config.toml
n_layer = 9
final_lr_fraction = 0.02
dataset = "wikipedia_en"
Each number is 128 + 24 x the weight over its row's rms, rounded and kept within 0 to 255. Layers, rows and columns count from 0. Numbers have three digits each. The size before them is the row's rms in percent of the matrix's.

# layer 5 MLP down, 224x896, rms 0.0632, rows 100-223, columns 768-831
099:134106108122113127151137117102172111111119129108131127153145110099129161083143134097116135070111113120129121183132128127167143132130158121112147150144161162117118110134144107136142164115121135
100:131130168145137123153070134127161135132086129142115147143106127130123143121110172177106137116103128148106146140119143127082080136169124105127160125097139124151090093132126078057143095120142170
100:125087164113128104140153172160154140134187130160121112137117090111127125123090182098122105149127166110128162113117075099109146095159108131157125139145128108157143092161124131108132104100121140
096:130117143137105094147152155158127143129113082130098164119151131117128155129186139106129149128130163079135112144103127176152107135133094107095123119064127131132114137131115122137140146143154129
103:102121122161131123140156140149109078128183070135160085150143097131107150080115105075081105119168162148115106100097120181133155151116155150172138088102149089142097117150156170180128136137096110
097:102108171077120127100170125157099126097134157121151133084120116109126092117177089146157093135084172109124127159138107124140139166120094147131116140118089144112159140111133140131098115140112141
099:086191129096106124101126135116129118138095149067118126179080122147092135119141116110135161150088118107076103151102131091087156158141145106124116169167147083136133104083131080121146128105086154
098:148108087099133134120138116128063105155098137062134086171136146107161113124131098116103132119114155103121159122114134165193108125145175110142104110116128146150125149155110130139159065176137104
099:117149083104108125145138106116107103106189153118136155130094143089084138144123110084150131133116116143120094170134135125093141105099116146188151106124119168146124126177122097146125169153139153
098:115165153159129124157137132120106113143154105132113104148137160148124082164106107172116151096141135130137098136126126159134130118149140127122123090089115126110123084134119154135137118095157103
096:130112104094130115160125117123171152122129126122115116088161079161099127111130112158082054117147111115049093126147136124117065167133145141159147085064090087149119157120138136115094118107148112
095:157138118116117144125110097123101089130150159082113148144142144126109101122084150166106127106135120097130117130114145130111126129130171101108096109150106137110142122175147159094133061148127167
101:140143128122150111109124147140147084107091143151131130147119153115141130157138111154112151140120125155118124147151125125127085133131104086126110173156175123122140104107174090161144140131163160
097:087152135128148114117156137113138136128154145107130135164158140091100155110110104076166171148110117113140090082120144080144129086149096054140129108150066126156144147148102127129136106148148119
099:114100088144141126116108158101157086147141113128132093124204126152113118110148132146084089116124145110084169112133114141153123146100108141114128105128103128156158160141120148102161129082098101
100:149150119128102137127117109132141135104151133201162097142135115123143123155088148146115143096097096140109135104146115131103110150152161140132117154090114109148121098114160124149132159100137122
103:170137124142146113086190129107132109169128119136098157160130097097092097110124146102118119139126122082128190143062140102165146146147174095131115145139088126143142105138128149133132093144113117
100:086119127142142117136186109133143146075137118119170127140113150148132130115130145142129114164142138113110152162124124138133145137148091146073136111150107151141110167187084123122111087139145135
114:129125180140091100110100131130087143158127148111148125116117127134170163092144131156124139110137122087170122103147164140100128134122098096103106128069131086117119146147142152155155135143170153
100:154141143137105104133135098148108170119103121099091152130107105142146094170168142078136143117114135135118111159114101122123152160076110108105125151124146129150082111081114120102160115129057127
100:166186098120077121145129083156075146129066152123136079065172141117115120141136107125123130160135148118127109111118134137139139094142101161086136106150100153114182162111112160120186145097122160
099:131124151142144101113066135122111105115167174140136119149098142156139113151125107115125108096145121156127124132114132129134130138087123153112172123106112169153115129124140105122063109145134129
099:136189126110125118157150097111133104153111174119126081160144130099133132132152142109128137106141161118120120131162138127118108093098155146167154154091113096129048149136126099159107143100081122
098:131106118107185167171127120122135157154126115134149155148103117126120151096081131150133115119131124118119152103132129130145124122133130101106123130142112113124136147090125104156133120136074115
099:143113101124104138142137173120153125103130116106122078101108176119101114096102128138189180156154107162109113153142141138138145156102123154096112152200121098123106129108114120131118086100129100
100:136097128142147133136120065172135134144186113114156131116137140125145125121128176133132079147122117136137136115145098141167128166079157147159106111126135154133134145110123147136115113165142163
096:077168129111137134125117145119136166136135127089135136125142116158098142154150107155129152114130151114139119137148156121127115139136132134148136129141110130128119143113143108106164142092115122
098:147114087177138142128125130126111089127140108093137100134135097130106097122156143122129154100149110118103136115157113124151113148138115137113165159115125127095142119111106147116143122094079124
101:103183134109138121135141132149104112153117114145155118143125066151153165109117130169177140144107161178093136137100127133121105116147147139147135080054133133136133121154154106151118108156148115
097:132148157127067127165138120097153142150120139174153150091105149144107094125106098123126152142078145101135109160133117147123142124144133162131104144116159089168171109104083161103123147165150128
096:151142142157137103099118132119155114166110139135070139109155122155125115165167155169118146132161140137150120125116171122112140162154119115095115160164102118108091110122131118131109137144136135
100:183139131121084086133104142111155101123154102150114108128115105089086133140174085173147151143113054127124152170095157097091130118151182171065153145142148143102152105090132110138143126115138105
096:138110145098163111157121141124179114098147138124152169115134155099128128111111164083103152140124130135117086099166170115115174101120107161122141164151152128110135145136090154098141121095121123
100:140131135110104179105121148148129100154170135135152135148101113138134135124105136138152165138088135169104136096130161088136148150127147122111131094098135133137090141134134195142182128138152077
100:138138153143136117117158132085126136144101093144142125123106153117156142135140166143084120154120107127130119116117105117131105084108148143149111112158100071114132157132126138110099121121163125
102:120075187140112162111119115139117148128143145190099135115135146121094110117135118110143073113108138125148136060106114117120166144114130145144166115125147111106113112130149140125139125154111134
100:168130066122144091130143138151120148081168148110115141170114132136110148134167088116116112116152127167156139143149105175119130076147129133155150148108170149107118109122095139112169101120161100
100:153112154148106128142125100148148103153137150098092145120112147148097124145109167104150167171115102145123101157149140141171165104126123151132074118142175135114122151135125128111118119151118097
101:145147126163128099117139120112081118138122124087135130107160128101095109108086155134134141156109127174161143109130133117117120103132108110130133139126139101098138120174080128134133117128160106
095:118119125140128167164118113135102116146119118147084111093114154121176113114111144158161141139092116124133103131191082112107123106147115136103118135157108131144127147174134131095135126142110136
101:131130129140144136111117168122063129109064118128164152141114094087128099187147090127125099125138094113133143136119127128131161137145100115103114123179103154146167100117113085111145127067154152
099:146112118152204134146163120135142106138150109123158144101121148114154103107136144139111120138113116107109145135177151124148120160107148156105176135129136086140129155111159098133181110150121148
101:131139154088118134106133114119114139132103148146142126166097117131131161070100097148122082137093110126137119154097127155132145142161124099126133111106174093117107158139141168110105118122151142
099:112104085125138113101156107121198130107134135091182110142153144160142118141103135107169108118114186156120115152110125130149113113112134122136108151161103123163149177136144118136151144161084149
102:110128093124163142125106103071147108113148132091148128150127133095097137152154108116101149155096141115178145122178128096119149146084116135176134130102147157081107147137167105115162098130139141
097:118135156136109111156105155125151116146122136132074113154107159160113170105144175118099106133146158122090125131124132131110168101167139119171127130107139128167130133073145137138127133120122132
098:112086153121142132095118153131123194111150116146122144108143153112125176136126144120129126147147135121122140135131100152116128110140121144121114103087089149141166132153124122146137155157084103
105:101089127134085137144145128104161135168098149124100130143115107141126104121105115148129087121098125134101110135107163111128124145108117111131131056145129140131103126104123117135169142104136127
103:128132088103173139168168171135142121136115143134147143141133109101105140151128121064116140135143145125173112098146113089150113128143158143109130146130137164159137103103093122155123142088138160
102:136091132158144123153143124125182192165165130153175109147173148095124156136118141167114139105120150111128109152084157144128157091108126144139104103179138162105151125216126112150125147152155152
103:135127106179158135100099135136148101123118121103163141080099147087135109147093169133172157108127147124133121095135151129116113142154101126087110139100085155124127114117135116138076112147113124
096:133136107129097123137149093160149157134128126131133152094125099147092140145145081148132143090117129114092114111108106136124124120121107106126142082124149146104119083112093135149090068151074137
098:096161120152129133104116150125104107150158086117122137149127083116089093145154086132098169128153119104108145157122123129144124097148128128123106096104113119133118156142134127127111140076114104
100:126124155119136133147141122082118148085104102124158081118113083165149126155103135139134104130131059143120127163196122212158174156125168114080111081117146156153165155135142158153115147125095139
099:151146157169107131127130107106074135165081159145114182124101168123127100122106125147120098130126118144121141144091094107109161153104143120122194131125167157107108137072124123159112098144085110
098:102122097121141173107156140103116166120106111134138136128120123157100127117141141161086127171118107127145169137156087139176108131099102127125118121104149069125138116126135133097130145159117152
100:114133160143086166081098174125127105190109100073141131116144172152157141106096130165136103108130155087142110145097104081122150127128122125152130129137128128142131099119119164166108102136157160
101:146124163129096146122098151060104151189116123138161166089179088140138125083124102114088127136140120157123144144145134112181100188146139152135159149106142142144121142186140151127162115107166107
102:115105140093120154099138096137094148133120126185131163113162128114121150088088137113127119167183118138134140136117106152135136135157160131109070184132127128159155152123103163134153122125134126
099:109106127144119103108125141084118138121099141146111132084162074117126106077133117138118109194127136141127126138141160131123098147118187134144152119101100126178080117134112137115136126117127115
098:113110118136080098105110090127133128141156123112114098143116127189168100118111166124139151115135098112087132107114128116142111141110168106112149147111114111135089124119099133102131120142160148
099:094117147138118150159057169106135179109143123155169102109174128107148160150107123072182138108131144114116131124146097134121111111130116152138072162108138162141179096123097119146120148141121143
102:174144189109114107140104130127119147130084116113132099118172108146113109135139129110148135137133150113124127136140070102135131117145135137120141139085124150165162136109127145141117140150120117
100:125123141151146086071134071123133112140150158165099078149146142140142161133113145139121140119154148125128120123105135132159127119102153098087145121147150140128084119140088129120092124144132098
100:084151157139124143167127135130095155150155131136136145075149107129127120141204094087102119121156141130085108126136163134165137152147153087134142137109125118101121116126164142136149175162085133
097:098086134162112165124093113110145142090120121084104096105117159170131114109143115099122113157113151134155180144130130119090126150130143108123113124151139151137124147126111138094154132134154110
094:115126111150125148161088124158138108125124121141135095108128105138093142104106168147165128115117113126103190144104128103115089101100133138144165103098119115080186163130130138114157124105163106
097:077153121139115136155134142124131136112066157137120136134086137168152111155110115155109126140114113082099131099147170118126135105108147115108126172167144127141118100118108156128077112092144139
094:151131157117085125150111144145144167128116155130155108143114127143118156105115130162111164091206124137122147119150135115097122119070073148128092127120148166131151096138118130134140104135140136
097:150172089122131064163120175140128166137165151127109110134120168154085146115127116045133162106109157138135131122153145145110104146100131106113133141112105058092128148157093126176119131102136135
106:134081113099165142096140131127153113146153149147118080110072125143108114089124081124144129132130146148116133163125147145125085129099103114143149097131164126132164137160099076143137141120113098
101:141113097147116151124126110138091141124125146151141125093149145150180119170152087131120133140139130107127092110124107131109166127106135150119116134178091148111111107119154126127144126107162130
095:108116148137140151121129140131096152094112133110130148128125159155125110075124137093095175124142169110097139122159136142104130123163120127113133112148094145098143146166126146135128128146145120
104:136116144094134129096126137144124163114123128139115081084138148124129136100135071128106086157121098110157106126110147161112128133147116134098136103087140140135129161165131108113088088102133161
096:104152163120138150159164160160147139123103117126101149142146150155144076083122077161153162145154160135144151148115124161146122124149173115125107121166111118135117155112129127142105132154126143
099:117113109159118115134131148097038129150122129134103123151098099124134110146111137097100103074112139128096159153121101122142111118095099135138144136105153127129139117130132130122128136137155105
097:174133143122133155088144131122150102170155145117117100176161115085199155094132107118148135085112171135120115144089176149147102093134114114156164135109149139135106111137134120135107084149161150
102:114134123099105126151140135137123156129130138141144129160070148152124148160132157153155186176101085130119151102128154139121088074172144146081089131094116152129116128122155115131108146125132142
098:110107138124150124138106126131121135101124150152152139120099094123135087170116147129114133080130121138118118127144133131127091085097091156132090075161147130102162114136143093162149157167106140
101:135136105101168086109110140130131118178120139087153165133168153124124130169141117102147179121151123113132134148127149106108138131108133122095147170134162133116139143089105109159094102157119123
098:107177096136146114137098193092146116089120128143106119111114127153161136109146101131126137169162096115139088138124128105109098132120167136140140108118094139136124139112146153113137116117103106
098:154112107087102123113089111139108100135152104163141125130119103134147144106156144150148099146145126147094095120137117141127196128123124138132173193112154124151106118134124120065128124117063120
099:129119114137117183102154139176156108148159132169156172135098111083154140076153166126113120131134109098123075145160068095152148132127169150114165135150157093179122125103152064101158136127126180
103:100155127113134129167109098124091132117136110116105117100129119113120130110120162103152118133137126133145160170144136148144078120167133085109100128136117142145091120136100176113118127102119108
109:127134118107096119134129140233147128083111103116143141141115156128130143112153151146135111096139139086130149107124083153130128166141134143148128097132119146138152133128123124148154110116152081
096:105121154110094090110120090117122152126148133115118132173154141137141100125106123133128157108143096131150092102134154109126148113111082098157110126088111137111115132169167096114137149093137081
098:136106160084162115106160140122135118143203081110130143126132140127150190148095092137139090090145121118082150122097106112139097131123126138132147141134128109143128141128123170090125146168100136
098:099148117163091089113127146123156109144137122164155115150130137133145102088153104139117152126123132129148142121098113086155158120122128196127145111119130122123098154134162112100112116133145152
096:151121103131135115168125111105101144084112155107106142154135123136120118109154073098119142109089162166151139141105113080116126133076127125138159118125129140115140089108133148142114150134114074
099:160093172182113142095134097122131151128107123148127114115176126088175123114169119156138119137116106148161157184143082114087145149136137122085151079144160077141123125126142151147132124134104116
100:083166136144126143118108146127123133121083088167149093156106115151143133122103137118079149152142154153197099122070139150162131097134134145141125103103120131094111139116119075156163142167128129
100:138156158103183151120120109136085129148124166134137137136160124144139121118148129121158126140135092160135129107138133121193098155143121114151143134176140117138165180145106138154159109144116121
147:121144118159092144117131110127140147127141099137113153121156123153125114138155103118129132112135146133143128147115146153114117138132125110129132143119121180149153124166143137115136152101125155
099:105107091087160113143141088123166110158108128147095098112113118126145086129116113143100149105145094119167136125118155109119103132082127098152117111125093128111115123148135134128153138128098119
102:123146138129181116104144111129105124137128134107171151099100147165139088118125144098129093114109113119117084133135120145122123162126145081128117106127139123125111134123172127105129125150115090
096:091097124127138112166109088110124133121126104153134153125162047098119141178142155122124151102096167117134115107085134149102152127154149117126119138145134140123128120134140077113092139090138135
098:073118136125114180052111101122154086120141162143180125140078169139169109146151157114133115130090137136142139139118114169165140119105131104168121128102127085068141131129132151098104141149126119
100:097133120089131116126134177107102113112119149128112129111174094106111147077153114140144109150171179114102148158180112133116132152131132087109135128110143129081107096085100097107119149127153102
098:157133159123107158153136078149179125113098114140144128113113071098126126139122188141170150100105107158145154161130164176134146102194121106151109136159116152181125141153108118133156113119161108
100:126161124160132159110114115084087149153096154163073174134164157087126130093111134140134157128121118120101139102126126127106152139116110178116099106155090105114153136122147102139137068117142178
103:158134157128141142147169117129095118126119105110128123119147129129118115151134114106179120158106116123133117134126099091137125140149152120113110134177168150140157127102115141111161154119122136
101:142138118139160114129133133169154121129118107112139146116111129082146118135108139108113118153114159122096129117120108100139097169121172119109130110146099138155155131120100122112167155157105153
098:148123113092143204111129099123147140100175114131126162103126137112115164150127131118150135119171130097120133123104104143176146157092138163160129131116140154146062100091165094124104133174112156
101:147127119106145159155154127119132082103136107136147143152138104080130144126135137125112141120164125142138113109169137121125200085125142088155117141146140116110091094143140100138110124088113133
095:152148155101162089156142125169162152123200138118153119154099103106153110102117151136147160126150114113134084143140120099135108119117136095142127139136166138153133115085128123126125171144105099
097:170133144127135169122144165184137125120104190092124116136131074133126131121143120151127100090095108194139185157086094118106153164185054138124175102151103148100124116125163076151145146171146095
116:128161133101111140099158150150145126197094115124106101122125125134069115104131147141127101126129092144147130152167106140132122149113166112135156159132067136111146149103123112088125137147132128
100:141137103149138128136133134157095105114143116112108136105133079090114114133085130134139127141132150153190127130084137188072165106135109150156110110096144092119102140082083105141131166144128146
102:162096080125147123114086108116153116174099133106157149127086101145159146154168148093110117105114109099105148196103108127058086149151129139090150102085149101126174132127116136128157129107129080
104:122158093128106164104146093112090101103140132132105128126155155141101167115125112084150125120106160148134124111139138131127142079098149105087121112104139145078116163116106162112137167140138156
097:118109146174130149110157180107114133130119144177124159133104163159193142125141166133109154158139147098155191108065154084107155112136129171118083135114164170144107142113091144144132165115165143
098:121084147099111118132122138146114152124157183090146101052133110115115128146122127127135120126062147120152102088160143153135110147123077078195100171134107136114107133113159152094114130111118129
102:158128092126127126104133121119142171149125134103086155142129126119089102157158150155157133084129096125140102128112108147155118119085117158097120135103164175081116157166119094137122118084156126
096:081117156124124141137087164095091107150124125113118133098113136123122151107122092121143125131151105134098124111097159147105178130122122120103138108121117079123152157132116117124135107149166109
101:163136156121113146151147135107159112128112141126104152117138140116126137107141141149123149118102103109086114144114128136142135154109092146108146156152123135136088085148114141127100121127149138
100:161126105147136129154216111135132124105160130159183102141133154126145153129105092140118142132113053151097110117152090118128075129139131112113093086109140138095104096123107125120113143113140107
098:133151154113151171125108143164100113132099137104111159120076182134117126122148144099113127147172169137144117135136125158084105134081121120086126149149136104106159105137159110109167165109146130
118:150103139137123112106145152146110101072061116145110114136155162120100147072111134115154177146159125126139112130116126102091168111105133148143130121156157137135115164119144133158130085161110153
092:132143135138122127113137134125155134100102163101124148143145148101147103139110157123097105128147123116115115115152132124110159164067095149198143128122087112123120125141058149139121142120094127
102:117176118165113121162138160137108133093192133160116115099128104149138115129156134122126144126079099160082112157129139131122164139124124079176131115156106126129127128116096130150115108084120117
105:143129146141104113149122098135158135098138154174124057133101132160127064120121167168144164141149123142131119081094110120138127123150142113131137099123078122173112134125113135150166126163125128
092:147111159136113077172106149150098169143117150149113138104090122104122140134130107117092122132113151097098150092116160142164145070118159130091123163146126151115135141134173140144161160145082132
106:154103188107178122117169104110107105093132128131087145137177095129162149141147113140152110154126083117153143131145141109124165086118142134125134154090114169149140115126162175136128088123128132
096:091122120103116189119102071139136118119156145121174118126099178132115128168150132119124169139134094077147139121149135126126136142165124156082131094154140136110112133164167121108113120120101117